Part of a small language model's weights.
Size: 8 layers, 2 heads of 64, vocabulary 2048.
Architecture: LayerNorm before each block, untied embeddings, attention and MLP in parallel.
Each number is 200 + 20 x the weight over its row's rms, rounded and kept within 0 to 999. Layers, rows and columns count from 0. The size before them is the row's rms in percent of the matrix's.

# layer 5 MLP down, 96x384, rms 0.227, rows 42-78, columns 0-191
102,219,192,182,190,187,188,211,218,193,216,191,170,184,199,239,193,177,219,171,215,167,177,210,196,223,212,197,178,162,262,191,191,187,165,232,228,204,209,187,225,208,213,173,177,215,188,230,229,185,214,179,221,209,216,202,217,185,230,152,191,197,186,203,202,231,215,173,180,210,182,222,219,190,238,179,173,203,226,172,189,217,231,202,180,215,211,188,199,161,222,210,209,223,168,169,181,203,176,193,197,222,187,217,188,197,195,200,200,208,194,182,217,156,227,159,208,201,222,178,215,212,260,185,217,180,209,204,202,227,216,224,211,202,193,219,204,172,207,211,222,183,216,223,226,236,202,204,179,187,179,220,202,218,215,152,195,180,205,228,173,207,185,201,191,183,210,173,216,212,207,164,180,199,196,222,188,168,211,202,217,199,221,186,180,209,191,190,238,183,225,208,235
103,165,223,193,186,241,192,210,207,190,203,210,230,158,214,195,180,218,226,196,193,196,190,204,205,226,203,220,232,223,166,202,197,185,157,205,168,230,218,203,215,173,207,182,201,188,221,209,247,206,196,215,174,158,251,203,187,185,210,235,218,221,196,229,225,194,187,217,234,206,228,237,180,213,211,215,198,169,195,211,179,239,218,212,241,229,233,187,222,226,210,199,215,170,198,166,228,232,176,191,171,180,203,244,205,219,215,209,200,167,222,220,224,182,227,179,161,206,189,226,207,212,166,175,196,206,154,201,175,208,196,226,209,207,227,251,207,224,213,215,222,197,247,197,243,195,210,214,207,202,211,180,170,231,186,179,186,196,193,215,179,213,179,212,209,202,189,151,196,236,190,209,189,226,225,214,214,214,181,196,221,237,175,211,188,242,189,222,192,221,185,176,209
127,198,186,173,255,215,165,173,157,180,175,170,184,180,214,210,186,199,191,197,220,189,239,177,200,215,230,215,215,182,215,216,217,203,198,204,211,197,202,181,255,208,181,228,202,196,193,211,192,213,211,218,218,195,208,231,165,225,189,189,192,198,177,202,205,253,184,209,200,213,193,196,174,209,212,232,212,193,211,204,204,179,203,209,191,156,240,194,215,193,227,196,225,188,197,235,193,184,195,202,195,219,205,175,211,220,209,191,172,216,227,216,215,215,181,180,192,214,179,206,178,233,240,203,192,210,193,216,222,204,191,199,164,226,189,172,228,185,196,194,184,169,216,196,184,189,217,187,212,163,216,220,206,218,213,195,190,190,183,200,184,190,195,222,186,174,221,234,232,241,189,223,195,213,203,178,190,188,197,222,198,191,222,179,205,209,167,226,168,226,200,175,174
093,201,215,182,204,209,205,188,198,192,225,174,204,201,203,196,196,186,224,205,177,172,197,193,225,230,205,189,182,163,194,216,218,188,204,191,212,178,195,238,230,166,206,181,216,176,219,208,197,247,188,177,216,176,198,199,242,200,243,191,181,216,211,174,158,153,138,204,172,218,190,250,204,199,222,190,197,205,204,207,195,203,176,191,187,179,209,216,202,234,241,192,180,198,166,210,191,195,213,202,216,171,195,211,223,228,173,194,201,214,224,147,204,197,212,203,211,187,188,216,177,204,227,219,216,207,202,225,204,182,209,195,193,212,211,213,193,180,203,214,200,199,202,180,184,192,219,220,222,204,206,218,200,208,207,211,172,185,229,195,181,219,181,187,180,208,200,180,176,190,208,186,170,168,221,232,193,190,186,208,208,214,209,143,182,214,239,168,229,195,186,180,245
095,236,212,182,205,204,210,207,215,223,223,229,222,205,214,216,198,198,249,220,210,204,205,190,169,219,184,210,199,219,194,191,183,192,168,204,194,197,195,211,192,222,250,174,207,218,242,187,209,181,174,165,178,226,231,198,213,218,224,196,204,202,245,195,203,221,221,178,168,153,149,209,211,190,178,209,197,195,209,187,221,150,195,216,190,236,175,166,231,192,202,202,195,226,200,197,198,196,181,208,207,195,186,221,179,220,212,212,226,182,190,214,203,251,215,180,192,178,223,220,202,224,201,196,192,208,212,188,223,226,216,182,220,207,177,196,194,187,200,189,223,217,193,206,223,179,179,237,242,223,221,210,206,222,180,152,205,167,245,203,231,193,184,207,225,181,184,131,185,210,180,178,171,177,217,195,210,219,225,170,187,208,198,224,216,214,184,190,184,192,193,219,227
099,237,195,167,219,214,236,227,189,192,167,206,191,213,179,175,198,196,225,223,187,238,240,203,208,206,181,175,187,188,177,190,240,190,209,223,191,198,191,202,208,215,214,200,200,203,225,204,185,203,201,188,188,204,197,166,202,189,190,195,198,200,215,219,187,211,209,218,200,197,214,172,177,173,178,175,221,236,195,219,211,197,245,200,239,230,195,227,212,215,193,190,188,179,234,227,195,171,222,206,199,173,216,187,207,163,197,197,181,217,162,183,187,178,220,165,193,223,208,176,194,208,139,174,202,233,206,224,176,220,195,225,209,209,225,175,202,197,177,204,167,217,183,230,216,209,195,183,176,229,182,237,229,197,199,193,238,207,169,186,214,205,226,211,165,246,202,209,190,172,221,197,203,216,208,190,219,209,223,208,197,174,183,188,233,169,201,196,189,192,191,203,184
098,196,214,173,199,197,272,216,197,198,211,198,206,222,191,191,215,227,194,172,196,189,266,208,172,158,183,218,182,185,227,203,191,213,218,209,213,203,235,212,219,192,190,207,197,202,188,191,211,217,190,204,227,191,198,240,201,183,213,215,177,231,188,197,196,216,192,187,183,172,180,239,203,245,214,214,220,174,199,209,186,213,184,214,195,212,183,207,186,187,212,202,189,187,219,195,196,213,235,195,188,182,188,224,223,233,188,190,183,208,209,178,164,229,230,186,175,213,213,184,196,188,221,193,180,200,227,175,216,225,170,174,208,237,186,213,190,211,203,210,183,189,225,190,216,198,232,240,193,187,168,190,233,230,179,203,211,216,169,184,241,194,204,192,220,216,241,230,196,182,196,216,203,194,191,205,174,209,191,214,201,208,186,172,233,222,217,212,227,212,250,166,218
088,216,185,209,195,173,174,222,172,195,208,163,203,221,206,184,184,187,173,199,189,224,191,200,207,202,213,235,206,207,233,208,212,196,158,204,188,206,188,200,211,201,158,184,252,216,185,233,213,258,225,208,234,200,192,185,206,206,194,200,209,213,190,191,240,177,214,205,161,229,178,153,187,189,189,185,210,224,200,172,196,210,231,232,225,229,212,210,188,191,202,209,225,209,170,214,236,218,187,223,212,227,209,211,200,220,177,227,202,198,189,230,200,218,183,192,153,184,202,171,159,200,217,210,199,212,206,216,197,219,176,211,208,223,200,210,188,203,176,185,189,175,229,234,183,185,179,233,213,204,171,196,228,174,223,182,169,209,185,218,224,174,204,211,157,202,235,183,207,204,185,231,200,208,180,211,203,180,199,199,206,241,220,197,184,209,213,199,208,194,142,217,178
101,201,179,205,195,201,205,214,231,208,174,187,209,166,179,215,182,218,211,186,208,198,188,193,213,182,200,189,169,217,197,167,209,197,179,193,208,209,236,196,185,186,215,199,160,208,182,191,202,192,226,245,185,179,236,226,165,199,196,200,176,168,208,261,222,180,195,176,197,190,208,185,206,179,199,184,192,228,195,156,234,188,204,259,204,214,186,175,207,147,213,191,197,208,209,211,190,211,176,232,179,254,170,229,174,214,172,222,213,189,155,222,183,238,190,206,183,251,213,188,191,199,198,197,188,196,204,216,208,191,208,206,200,182,185,194,187,211,226,226,212,169,231,187,187,232,189,163,219,221,190,175,201,226,215,186,202,171,235,204,210,153,175,199,211,216,187,206,199,202,221,187,231,212,192,150,195,213,202,189,225,195,210,201,194,216,179,177,190,204,212,198,192
095,225,205,137,205,197,207,198,208,206,206,211,229,162,183,171,174,236,207,178,205,210,183,180,170,171,197,158,221,184,205,201,222,209,221,177,191,219,243,200,203,233,193,173,265,238,219,221,178,182,206,199,193,224,226,194,182,209,190,203,216,203,203,215,188,167,157,213,180,201,193,222,167,205,205,192,230,206,223,216,189,159,208,195,212,189,188,244,203,215,201,189,226,203,199,211,219,197,187,179,233,229,207,186,200,195,155,196,198,202,227,201,208,205,225,163,213,203,213,198,197,224,246,199,176,155,205,237,233,210,203,224,201,258,208,195,207,223,226,214,176,210,194,178,207,194,207,208,195,199,204,204,203,219,220,189,194,204,193,170,197,219,186,199,196,221,179,194,202,216,204,203,202,199,239,195,185,162,177,210,189,204,207,207,170,186,167,192,176,248,225,208,192
096,194,243,187,212,198,204,197,234,171,165,183,182,200,195,200,197,188,187,213,213,216,176,198,196,201,214,200,195,193,201,204,183,200,185,219,205,206,223,205,164,203,206,230,209,181,195,190,185,197,225,176,194,156,197,216,184,174,189,228,206,207,185,219,212,186,181,188,244,224,190,183,221,243,206,197,166,210,187,179,217,212,208,250,179,217,177,218,187,241,180,214,173,195,188,202,179,235,193,169,213,212,174,194,175,186,168,214,202,213,207,201,173,201,234,216,208,182,187,213,198,203,196,182,220,185,207,199,169,187,234,202,207,214,185,210,186,210,211,176,200,205,187,217,172,203,220,183,188,220,166,179,173,198,202,183,193,178,166,226,165,197,202,192,242,158,219,243,195,182,177,195,209,153,201,197,201,200,187,202,162,235,209,238,208,188,177,188,200,229,151,149,190
097,206,194,201,196,227,179,202,203,223,194,217,188,232,191,214,190,217,207,223,219,179,215,207,249,181,203,200,188,210,218,205,183,195,188,189,188,201,191,201,203,191,230,205,210,203,180,175,186,195,222,228,229,254,220,203,176,179,213,232,179,204,220,190,172,229,190,209,230,165,206,214,218,178,185,215,199,179,205,245,223,221,203,209,192,190,180,223,171,170,185,210,204,197,252,224,190,196,218,188,223,192,244,211,186,198,226,203,192,189,202,215,227,219,188,224,210,194,199,205,202,166,208,204,189,197,193,218,221,178,178,194,231,211,204,212,222,207,242,202,214,159,206,233,210,185,203,222,171,178,214,207,199,237,182,226,215,191,210,202,182,215,213,195,202,168,172,161,158,205,193,195,186,189,179,205,222,218,219,206,220,184,232,207,210,188,158,190,168,199,184,202,250
092,205,208,257,191,213,197,192,230,219,222,217,213,208,227,218,217,204,171,192,221,173,189,234,157,199,218,212,210,192,143,225,190,193,203,182,160,185,215,204,226,221,171,191,195,191,205,216,218,178,175,240,210,203,199,217,207,212,232,218,199,185,197,204,193,182,183,186,224,199,231,225,181,190,192,202,185,207,207,180,165,214,192,224,215,168,191,173,180,166,197,211,179,199,218,222,222,202,195,198,195,221,205,196,190,184,218,202,211,196,211,194,240,207,188,198,196,139,201,192,187,218,203,211,235,208,204,169,198,172,198,182,196,198,220,222,232,205,211,190,203,160,183,180,179,221,209,199,213,196,214,211,203,204,205,189,213,228,196,191,190,228,191,218,207,185,172,240,210,212,183,167,224,201,186,219,231,199,171,201,197,181,175,199,216,165,191,178,180,176,217,198,191
104,207,214,189,164,231,211,222,188,200,200,193,163,206,192,202,197,171,184,257,199,205,197,185,160,221,213,196,186,212,158,212,195,174,207,210,214,206,191,168,181,187,205,209,215,204,182,199,194,195,230,211,169,178,199,226,237,187,166,215,175,240,223,217,182,203,211,200,222,193,202,195,183,157,161,218,223,216,198,214,191,187,214,181,226,162,191,190,194,183,175,167,199,181,190,211,189,213,208,157,170,204,209,178,187,187,225,209,170,197,203,170,171,204,222,225,236,220,221,184,223,224,161,201,187,175,183,192,204,214,205,193,192,208,203,191,182,233,168,208,238,208,203,195,175,208,196,187,179,234,186,148,215,233,212,222,197,205,195,171,235,181,159,189,178,194,209,217,175,209,176,214,185,168,230,206,200,183,171,195,182,208,196,176,192,232,219,197,191,181,172,242,200
088,192,196,178,212,182,211,179,192,192,199,165,220,239,212,171,245,224,205,195,199,206,190,212,220,199,202,206,160,162,202,182,231,217,215,168,173,208,177,189,197,188,167,218,209,184,179,196,186,192,203,201,217,211,216,231,199,189,195,197,187,208,173,187,204,198,167,181,230,220,168,191,201,201,238,183,180,202,240,191,214,194,202,190,197,198,207,181,191,192,191,198,149,193,226,226,216,198,197,218,206,184,214,198,151,219,203,169,197,194,190,213,229,174,205,209,195,196,197,203,234,200,203,191,197,187,185,192,198,191,197,190,215,219,182,159,226,212,217,190,203,209,176,233,235,182,202,212,197,211,201,203,224,173,161,162,172,204,181,211,228,223,172,189,217,144,189,198,180,193,216,184,180,215,195,214,223,174,175,175,218,192,169,234,229,190,204,182,166,191,204,181,205
092,167,191,209,223,166,174,202,203,218,191,220,205,161,165,187,199,195,215,183,196,196,189,169,222,232,180,175,203,186,194,170,216,221,219,227,202,208,204,175,187,181,230,174,202,161,225,204,171,205,165,205,212,204,183,223,202,234,199,217,161,210,166,190,214,192,220,205,199,205,207,208,217,191,224,171,222,192,199,229,198,224,207,163,222,186,184,204,198,172,217,220,227,177,231,221,214,156,161,195,188,188,190,188,217,177,190,217,199,200,184,230,238,209,198,223,198,223,203,191,170,197,167,220,207,199,219,188,213,238,211,224,211,181,208,217,197,210,213,181,217,190,217,250,202,202,184,183,196,199,211,225,169,161,185,184,209,160,210,213,202,228,181,215,218,205,198,179,220,214,176,188,196,222,209,196,208,177,174,196,172,203,206,225,206,186,174,184,203,233,202,207,216
099,192,196,154,208,186,173,199,195,213,194,227,244,220,196,188,221,206,195,206,191,163,155,198,177,184,219,201,242,216,164,193,190,160,163,154,171,209,195,242,178,199,197,214,172,195,194,203,215,188,249,167,206,184,202,205,199,166,212,220,190,206,189,188,181,177,178,218,230,199,206,196,192,217,225,193,227,219,196,190,227,189,191,183,215,187,208,182,176,178,215,184,219,202,183,218,203,230,218,222,250,212,216,225,233,212,194,191,225,198,225,212,246,158,208,154,179,204,200,178,197,194,177,218,179,177,213,196,184,168,177,176,199,216,200,187,194,186,163,217,228,222,183,159,212,193,198,200,197,197,178,201,231,214,181,195,244,177,223,197,261,179,190,202,192,234,195,192,224,212,178,213,221,191,187,140,214,219,189,213,178,204,206,237,207,210,183,213,217,216,203,174,160
098,232,222,205,199,181,161,200,208,257,201,216,201,197,188,194,195,242,187,221,159,196,136,243,210,189,175,195,209,210,223,225,208,194,200,229,199,226,189,194,189,208,211,192,225,231,154,221,187,174,180,190,200,235,169,194,207,215,207,197,232,193,235,207,183,224,162,174,203,234,233,192,204,184,193,226,163,224,209,229,220,171,209,197,151,224,206,203,242,191,209,174,230,222,181,186,203,186,182,217,231,216,192,214,239,182,172,224,219,200,204,169,158,159,187,167,172,187,188,192,181,211,223,205,215,193,200,203,212,219,192,207,204,210,203,251,222,201,226,202,194,212,214,209,198,194,216,209,205,213,200,203,186,231,199,155,202,202,195,213,240,245,172,174,184,227,211,179,218,216,199,217,171,227,175,189,226,192,234,220,239,204,196,233,211,190,210,199,196,195,169,205,177
098,191,236,199,187,179,224,188,193,217,183,195,164,190,208,194,219,184,214,222,231,234,210,216,228,194,224,204,163,174,215,197,200,180,168,199,201,185,201,211,222,198,214,208,252,203,212,203,210,217,204,194,186,209,173,203,200,224,186,157,229,223,216,182,216,186,243,217,213,186,232,194,171,188,181,181,210,185,211,213,211,214,226,230,214,176,203,235,139,201,198,217,183,195,208,187,205,210,185,199,190,216,159,195,199,216,239,198,198,192,189,200,233,219,174,218,218,206,212,213,202,214,203,184,200,207,204,184,196,188,202,219,181,159,164,186,227,172,200,206,181,165,211,189,213,212,179,194,167,222,153,185,232,182,183,191,217,194,213,218,164,210,211,195,197,218,230,177,189,192,207,240,224,180,202,171,187,202,206,220,181,200,223,177,171,200,211,186,208,201,226,178,218
103,195,170,202,207,200,175,203,173,193,186,235,187,215,226,172,182,189,208,184,191,213,173,140,210,221,222,195,219,210,227,181,199,180,196,205,209,197,216,216,185,208,196,237,207,242,188,221,219,179,212,193,190,163,167,180,160,202,189,157,226,180,164,211,215,198,221,200,196,229,203,187,187,212,216,204,190,203,179,189,221,197,230,166,193,195,207,202,240,207,225,180,188,225,186,185,204,206,191,233,173,215,187,176,135,227,178,172,209,210,202,189,207,211,220,259,211,182,176,181,191,182,186,207,211,204,193,225,216,214,224,182,211,209,167,192,200,204,216,158,182,187,208,184,192,216,203,205,197,194,199,190,159,184,200,219,177,199,228,207,268,209,244,220,203,173,208,215,213,188,188,186,210,205,210,221,222,195,205,203,217,207,183,199,215,222,193,247,223,198,179,183,188
101,196,179,214,208,225,233,175,211,211,164,235,198,233,221,218,194,194,218,191,179,151,201,220,178,198,213,219,211,187,191,182,200,185,199,208,229,234,236,190,206,210,157,165,178,211,185,225,222,184,194,181,208,203,187,181,200,202,194,209,203,216,234,185,201,189,162,176,195,206,204,225,190,182,215,210,232,214,217,205,223,192,198,209,206,196,214,192,201,222,201,205,191,220,227,221,184,145,199,164,181,175,195,198,198,210,221,194,188,213,210,219,187,168,206,205,194,176,205,209,204,218,196,201,219,206,219,172,226,185,171,222,201,173,186,170,186,226,182,210,221,160,196,163,205,194,206,182,197,216,203,122,229,231,171,212,177,200,227,198,235,218,182,194,224,213,233,159,259,238,225,207,201,234,194,192,188,194,167,198,220,192,223,218,218,209,207,213,199,214,224,208,176
107,211,177,201,216,208,209,199,164,201,198,230,211,210,201,196,219,202,207,208,183,191,228,233,183,178,176,213,208,206,189,212,220,184,179,223,217,206,217,176,177,214,207,200,213,199,141,198,244,196,210,192,197,180,227,161,195,195,232,187,215,194,187,174,222,215,210,190,213,204,172,195,183,185,227,165,238,203,179,207,181,195,206,157,227,219,196,174,222,205,167,226,211,202,223,208,220,201,193,214,190,193,204,171,206,212,209,189,203,200,204,201,206,196,214,190,217,192,162,221,193,206,170,219,191,189,242,212,219,199,230,160,201,185,216,207,196,189,171,204,210,296,213,230,225,217,205,173,254,197,222,194,193,185,200,210,214,172,169,216,208,200,214,189,212,209,177,204,208,211,198,200,208,249,207,199,182,209,227,183,168,187,223,182,190,221,189,202,187,216,197,203,216
100,240,187,194,179,203,193,185,182,191,200,188,200,215,195,200,237,184,186,189,202,153,190,221,196,209,187,165,186,198,215,163,185,224,206,232,230,225,213,167,221,231,179,182,228,181,230,216,229,211,197,200,207,217,244,201,206,194,172,181,218,240,239,210,222,175,201,185,223,200,217,193,206,204,253,208,228,228,197,158,243,207,217,196,220,200,238,211,201,200,231,193,201,215,227,214,168,178,215,198,208,197,198,178,198,237,163,221,239,214,219,185,145,172,196,218,210,218,210,209,199,186,203,211,223,216,176,245,205,195,196,182,205,198,213,188,195,224,210,212,239,186,181,197,216,203,176,208,190,217,205,189,186,224,206,195,216,204,197,196,217,193,173,206,205,176,192,175,186,217,204,187,216,207,219,221,176,209,173,184,201,197,222,203,185,192,196,198,211,200,192,221,218
085,172,197,221,173,185,189,196,198,191,199,183,229,246,213,203,222,199,141,186,186,185,205,203,222,159,189,166,202,205,248,161,168,208,233,204,188,180,225,172,194,196,206,170,140,217,182,185,196,207,183,200,199,180,205,178,208,212,206,211,220,222,200,191,201,210,193,192,186,193,207,204,218,192,221,195,204,213,196,181,183,208,148,232,197,217,193,207,200,228,202,174,182,177,168,194,180,221,201,204,199,213,214,193,205,240,222,236,189,195,200,233,229,218,183,157,188,216,200,212,186,195,201,215,178,194,223,204,197,177,191,191,171,205,212,190,180,182,221,196,206,211,227,202,180,199,238,187,170,180,200,234,175,195,236,203,188,230,184,175,207,224,207,201,213,195,210,169,194,181,206,191,197,215,208,188,182,201,166,196,187,207,198,167,208,179,198,219,239,188,226,194,201
100,183,229,188,213,206,183,226,220,208,231,201,191,222,185,182,263,200,193,184,200,207,190,217,222,216,223,217,233,202,213,178,186,208,199,231,192,193,212,243,176,192,158,205,241,225,172,263,156,205,168,202,196,159,209,231,187,215,170,171,191,224,190,179,182,192,212,204,213,192,193,210,227,183,198,203,179,224,204,197,198,205,162,255,249,230,172,184,211,220,180,160,203,196,196,203,196,188,219,186,179,193,213,189,191,214,209,224,187,192,165,197,227,194,214,202,208,216,199,208,202,166,217,220,206,181,224,169,175,226,185,184,191,208,207,199,159,190,193,208,185,201,182,214,202,192,216,230,206,206,239,203,250,207,201,188,208,216,170,214,207,194,211,199,191,212,199,187,200,201,198,196,204,183,164,194,176,230,185,226,186,210,193,195,167,189,214,185,220,182,192,220,193
095,167,204,165,208,168,197,215,174,205,172,210,149,186,223,198,206,167,204,203,223,200,213,203,181,213,219,222,165,212,205,181,208,205,189,212,209,194,215,199,205,214,222,207,209,178,210,183,196,228,203,196,207,233,187,251,201,204,174,179,189,179,216,187,190,189,223,175,176,172,226,171,223,201,195,207,204,228,249,213,218,204,218,213,199,183,184,199,208,172,202,192,202,202,226,131,173,181,197,209,211,202,197,197,197,205,184,223,193,195,191,176,171,215,184,180,177,196,221,236,193,207,222,207,219,223,213,186,187,205,226,189,177,172,171,193,200,175,207,179,186,179,222,200,163,164,213,171,214,198,191,193,187,176,215,240,215,196,215,191,210,183,214,174,199,179,223,217,175,183,199,223,159,189,175,228,193,195,229,202,203,175,209,199,226,212,157,204,186,182,163,194,174
104,168,206,199,219,227,225,161,180,191,160,222,205,191,223,178,193,198,208,203,185,179,212,221,198,232,219,213,216,167,221,209,225,189,188,214,250,196,193,203,179,207,188,238,195,195,214,212,218,214,242,201,205,202,181,230,199,231,161,212,213,229,175,242,196,197,211,218,201,183,222,235,176,217,202,221,213,205,168,230,180,215,188,182,228,174,198,248,148,183,189,209,211,149,210,215,200,155,228,161,205,219,191,220,197,180,203,202,213,191,205,198,239,200,190,204,218,181,232,188,235,198,161,214,190,200,189,211,174,186,140,169,222,216,171,187,217,208,210,205,174,205,240,181,202,212,188,176,257,193,218,207,202,214,233,222,208,228,180,210,232,218,218,191,186,183,205,233,217,200,193,157,212,206,217,214,227,163,223,179,200,198,181,216,227,185,174,219,169,242,171,196,201
113,178,213,202,194,170,179,195,200,217,201,200,212,241,208,231,176,211,187,223,168,236,198,179,191,210,189,201,249,196,219,202,178,209,229,175,158,188,181,179,170,206,193,220,178,205,191,203,207,197,202,220,203,234,217,195,215,190,177,216,167,194,212,213,201,203,200,175,196,218,221,178,186,205,215,192,158,194,168,188,195,190,223,195,246,166,187,222,189,222,203,203,207,224,181,196,181,222,245,205,145,207,246,199,196,200,190,183,190,191,188,218,174,207,152,187,209,230,192,180,235,188,193,211,209,206,214,199,224,199,227,216,201,213,200,207,210,213,207,228,228,210,193,167,209,204,213,212,210,212,210,202,161,173,182,189,205,197,220,190,181,176,198,156,189,248,230,192,189,205,202,226,173,207,224,188,176,185,197,204,221,213,195,194,176,208,192,205,209,182,218,225,201
102,207,222,198,188,200,169,226,230,184,237,211,213,210,182,226,181,183,170,163,222,225,213,191,193,215,181,194,199,179,194,200,208,200,216,204,198,202,215,179,187,179,182,202,191,201,221,181,209,184,211,252,179,149,201,179,240,222,198,214,184,223,204,181,207,182,198,199,192,213,210,207,216,182,211,218,212,160,182,208,182,210,204,191,197,189,190,217,201,198,182,206,204,212,203,232,244,215,180,176,199,194,218,217,191,207,241,173,214,219,204,214,221,209,226,216,230,216,196,224,235,210,193,181,218,202,164,241,160,203,193,215,203,218,149,196,177,181,178,231,189,220,187,230,180,213,181,203,190,176,174,215,201,216,194,160,218,204,218,188,208,185,180,175,203,179,222,209,177,186,174,232,213,187,216,199,194,231,218,187,222,192,191,223,188,165,213,200,194,176,188,221,197
102,197,174,201,227,184,227,202,174,194,194,194,195,181,172,183,190,206,181,178,176,206,194,193,212,197,212,207,204,225,191,194,187,183,211,195,196,198,225,180,191,221,188,219,160,188,226,213,203,178,200,180,185,195,250,194,171,240,174,206,212,175,182,196,216,181,143,199,212,183,188,168,214,225,175,187,245,194,208,181,152,207,172,189,220,211,216,193,197,217,201,187,205,231,212,199,208,163,196,219,206,215,218,216,170,193,186,212,177,235,186,206,170,211,171,240,198,224,201,202,167,209,199,221,196,216,209,212,173,222,170,203,185,214,218,195,216,188,173,210,203,211,205,187,195,204,217,178,203,161,184,198,203,209,205,193,186,220,215,189,247,178,214,201,220,208,182,240,189,189,245,202,217,238,213,209,212,184,193,224,214,207,233,191,235,201,195,194,173,220,198,178,214
098,239,201,194,175,172,196,199,211,209,218,192,228,244,201,227,210,188,212,168,212,228,168,187,196,230,177,217,191,204,169,199,208,177,168,207,185,210,210,192,211,184,188,202,199,216,200,187,178,204,210,182,217,208,222,205,187,165,157,193,216,210,235,212,204,214,209,203,222,211,216,208,179,201,188,208,188,204,188,191,211,196,183,179,208,232,222,217,190,224,187,170,227,197,175,207,196,199,204,206,157,232,206,141,214,162,214,173,207,215,173,188,178,194,193,171,198,186,194,183,213,213,207,195,217,190,188,222,202,249,180,217,179,213,197,191,202,202,179,232,224,199,176,218,179,168,196,227,193,207,185,187,170,198,202,185,199,210,217,204,193,189,175,206,186,176,199,196,207,219,200,182,214,174,245,192,195,191,205,197,206,223,214,229,166,201,186,205,172,181,212,183,205
094,206,138,236,226,193,172,203,208,222,205,222,208,217,206,201,190,234,236,199,230,188,223,186,214,188,209,194,199,178,213,172,183,227,215,195,220,198,198,188,200,212,223,186,139,238,193,229,195,178,211,195,192,190,160,208,204,226,201,162,163,219,224,214,192,167,204,164,210,217,173,185,193,156,187,226,179,157,211,214,207,217,233,185,201,176,204,224,165,155,207,173,213,197,178,156,217,224,232,179,206,231,198,215,165,222,199,213,174,213,246,217,186,214,158,229,213,215,211,202,223,178,220,185,200,209,216,218,198,210,228,216,217,212,219,200,220,188,241,186,185,190,221,237,190,192,201,213,206,179,158,209,200,183,224,185,207,207,192,182,184,217,191,197,193,215,212,190,208,224,234,200,228,199,215,194,239,188,151,255,205,219,204,191,211,206,164,174,194,204,212,210,226
097,192,178,174,203,163,209,179,179,195,201,209,181,178,202,179,198,208,182,209,235,224,201,188,191,203,202,212,202,196,185,205,228,220,216,179,222,212,201,169,191,191,216,181,220,181,212,185,210,188,219,200,198,238,230,216,180,203,193,172,196,214,172,173,205,191,234,229,211,191,215,186,191,218,201,199,231,177,205,203,176,205,195,205,204,198,217,216,225,268,225,204,196,175,215,184,162,223,218,199,194,190,208,185,226,215,197,161,206,182,189,208,195,179,220,187,204,197,218,194,229,212,221,199,187,189,218,212,192,185,190,211,171,206,197,191,171,191,183,225,190,195,201,172,224,181,249,226,205,170,225,176,158,204,229,196,172,209,213,218,148,209,208,183,177,162,191,242,214,201,201,171,174,202,213,235,186,202,220,199,207,204,240,157,207,196,219,172,203,189,139,141,153
126,201,217,197,190,181,253,215,186,181,196,241,192,201,199,189,215,203,188,211,163,237,212,230,214,211,219,187,205,211,217,178,163,200,211,209,196,217,212,205,218,244,207,206,174,179,208,216,206,190,218,210,235,208,187,217,185,200,218,239,165,171,200,214,190,210,207,206,206,188,201,199,215,208,220,211,176,192,150,201,243,208,194,181,206,219,215,157,219,178,212,223,215,205,174,205,176,199,211,211,210,197,207,219,190,192,173,190,216,211,211,224,176,198,221,220,206,189,170,208,201,190,222,211,195,185,197,192,199,216,191,145,216,192,185,216,215,193,211,211,219,241,184,169,192,230,189,206,219,215,219,216,206,213,184,202,201,187,156,215,201,175,203,194,209,203,226,224,207,229,184,201,204,198,209,215,182,203,240,193,196,230,202,212,211,181,215,203,251,197,194,190,203
125,185,214,205,155,185,208,228,171,193,198,206,200,203,202,224,207,199,209,192,169,190,141,228,219,222,197,216,202,230,164,200,181,202,181,227,186,209,203,191,206,165,199,218,190,187,189,200,229,173,211,207,216,160,207,172,179,189,235,191,228,200,176,221,196,216,218,210,225,218,246,199,199,184,187,208,168,216,204,196,207,198,201,182,206,226,185,208,188,221,158,207,172,207,211,175,215,194,226,240,212,202,179,196,199,194,180,173,206,176,202,184,196,205,215,200,176,193,175,227,197,201,170,164,128,210,163,202,196,221,201,201,223,190,216,206,208,233,192,162,223,221,184,218,202,139,202,179,210,189,210,198,181,203,205,169,217,173,182,205,194,225,203,195,210,158,179,183,205,159,198,181,216,185,185,187,219,210,216,176,137,201,205,211,173,219,199,207,200,201,191,186,218
097,181,208,186,197,200,215,183,205,169,193,197,248,237,202,197,210,168,221,219,195,209,205,179,182,175,218,189,190,172,211,199,214,228,224,192,182,218,191,213,211,194,215,190,164,165,201,184,200,205,237,195,203,242,220,179,186,213,196,175,159,203,166,188,166,228,222,194,205,211,193,180,217,177,199,219,169,197,192,210,223,206,214,243,169,213,201,208,176,207,166,197,170,205,174,183,152,234,195,206,172,191,188,221,231,223,227,187,240,217,197,167,200,226,157,207,217,248,203,220,186,206,207,191,187,231,215,199,188,214,237,184,202,194,167,171,183,175,192,175,189,181,173,190,214,194,205,162,232,184,236,205,188,216,248,185,190,174,195,187,172,214,193,160,185,174,206,184,187,193,194,236,183,244,197,182,228,222,233,212,203,195,233,199,185,216,235,209,230,205,201,189,204
095,189,217,192,201,247,190,198,201,171,219,192,222,221,207,204,186,218,174,216,208,198,199,183,256,209,185,187,204,199,198,201,222,179,222,186,208,218,172,193,169,240,195,195,220,181,193,191,214,185,205,214,204,181,208,167,177,211,164,177,230,208,212,226,238,231,222,187,180,199,203,189,210,198,183,190,176,211,193,222,157,207,236,199,183,175,176,173,196,220,181,244,216,206,215,212,237,197,219,206,204,180,190,192,184,182,156,189,250,209,154,197,182,219,213,180,195,203,186,203,204,207,191,197,191,185,234,188,213,199,195,190,199,216,195,201,236,177,206,216,227,195,168,151,239,178,207,179,214,201,205,215,203,200,218,189,193,217,233,227,209,217,200,210,213,164,201,258,181,188,193,191,217,230,198,203,227,196,204,195,194,185,228,191,202,218,211,203,188,219,207,201,175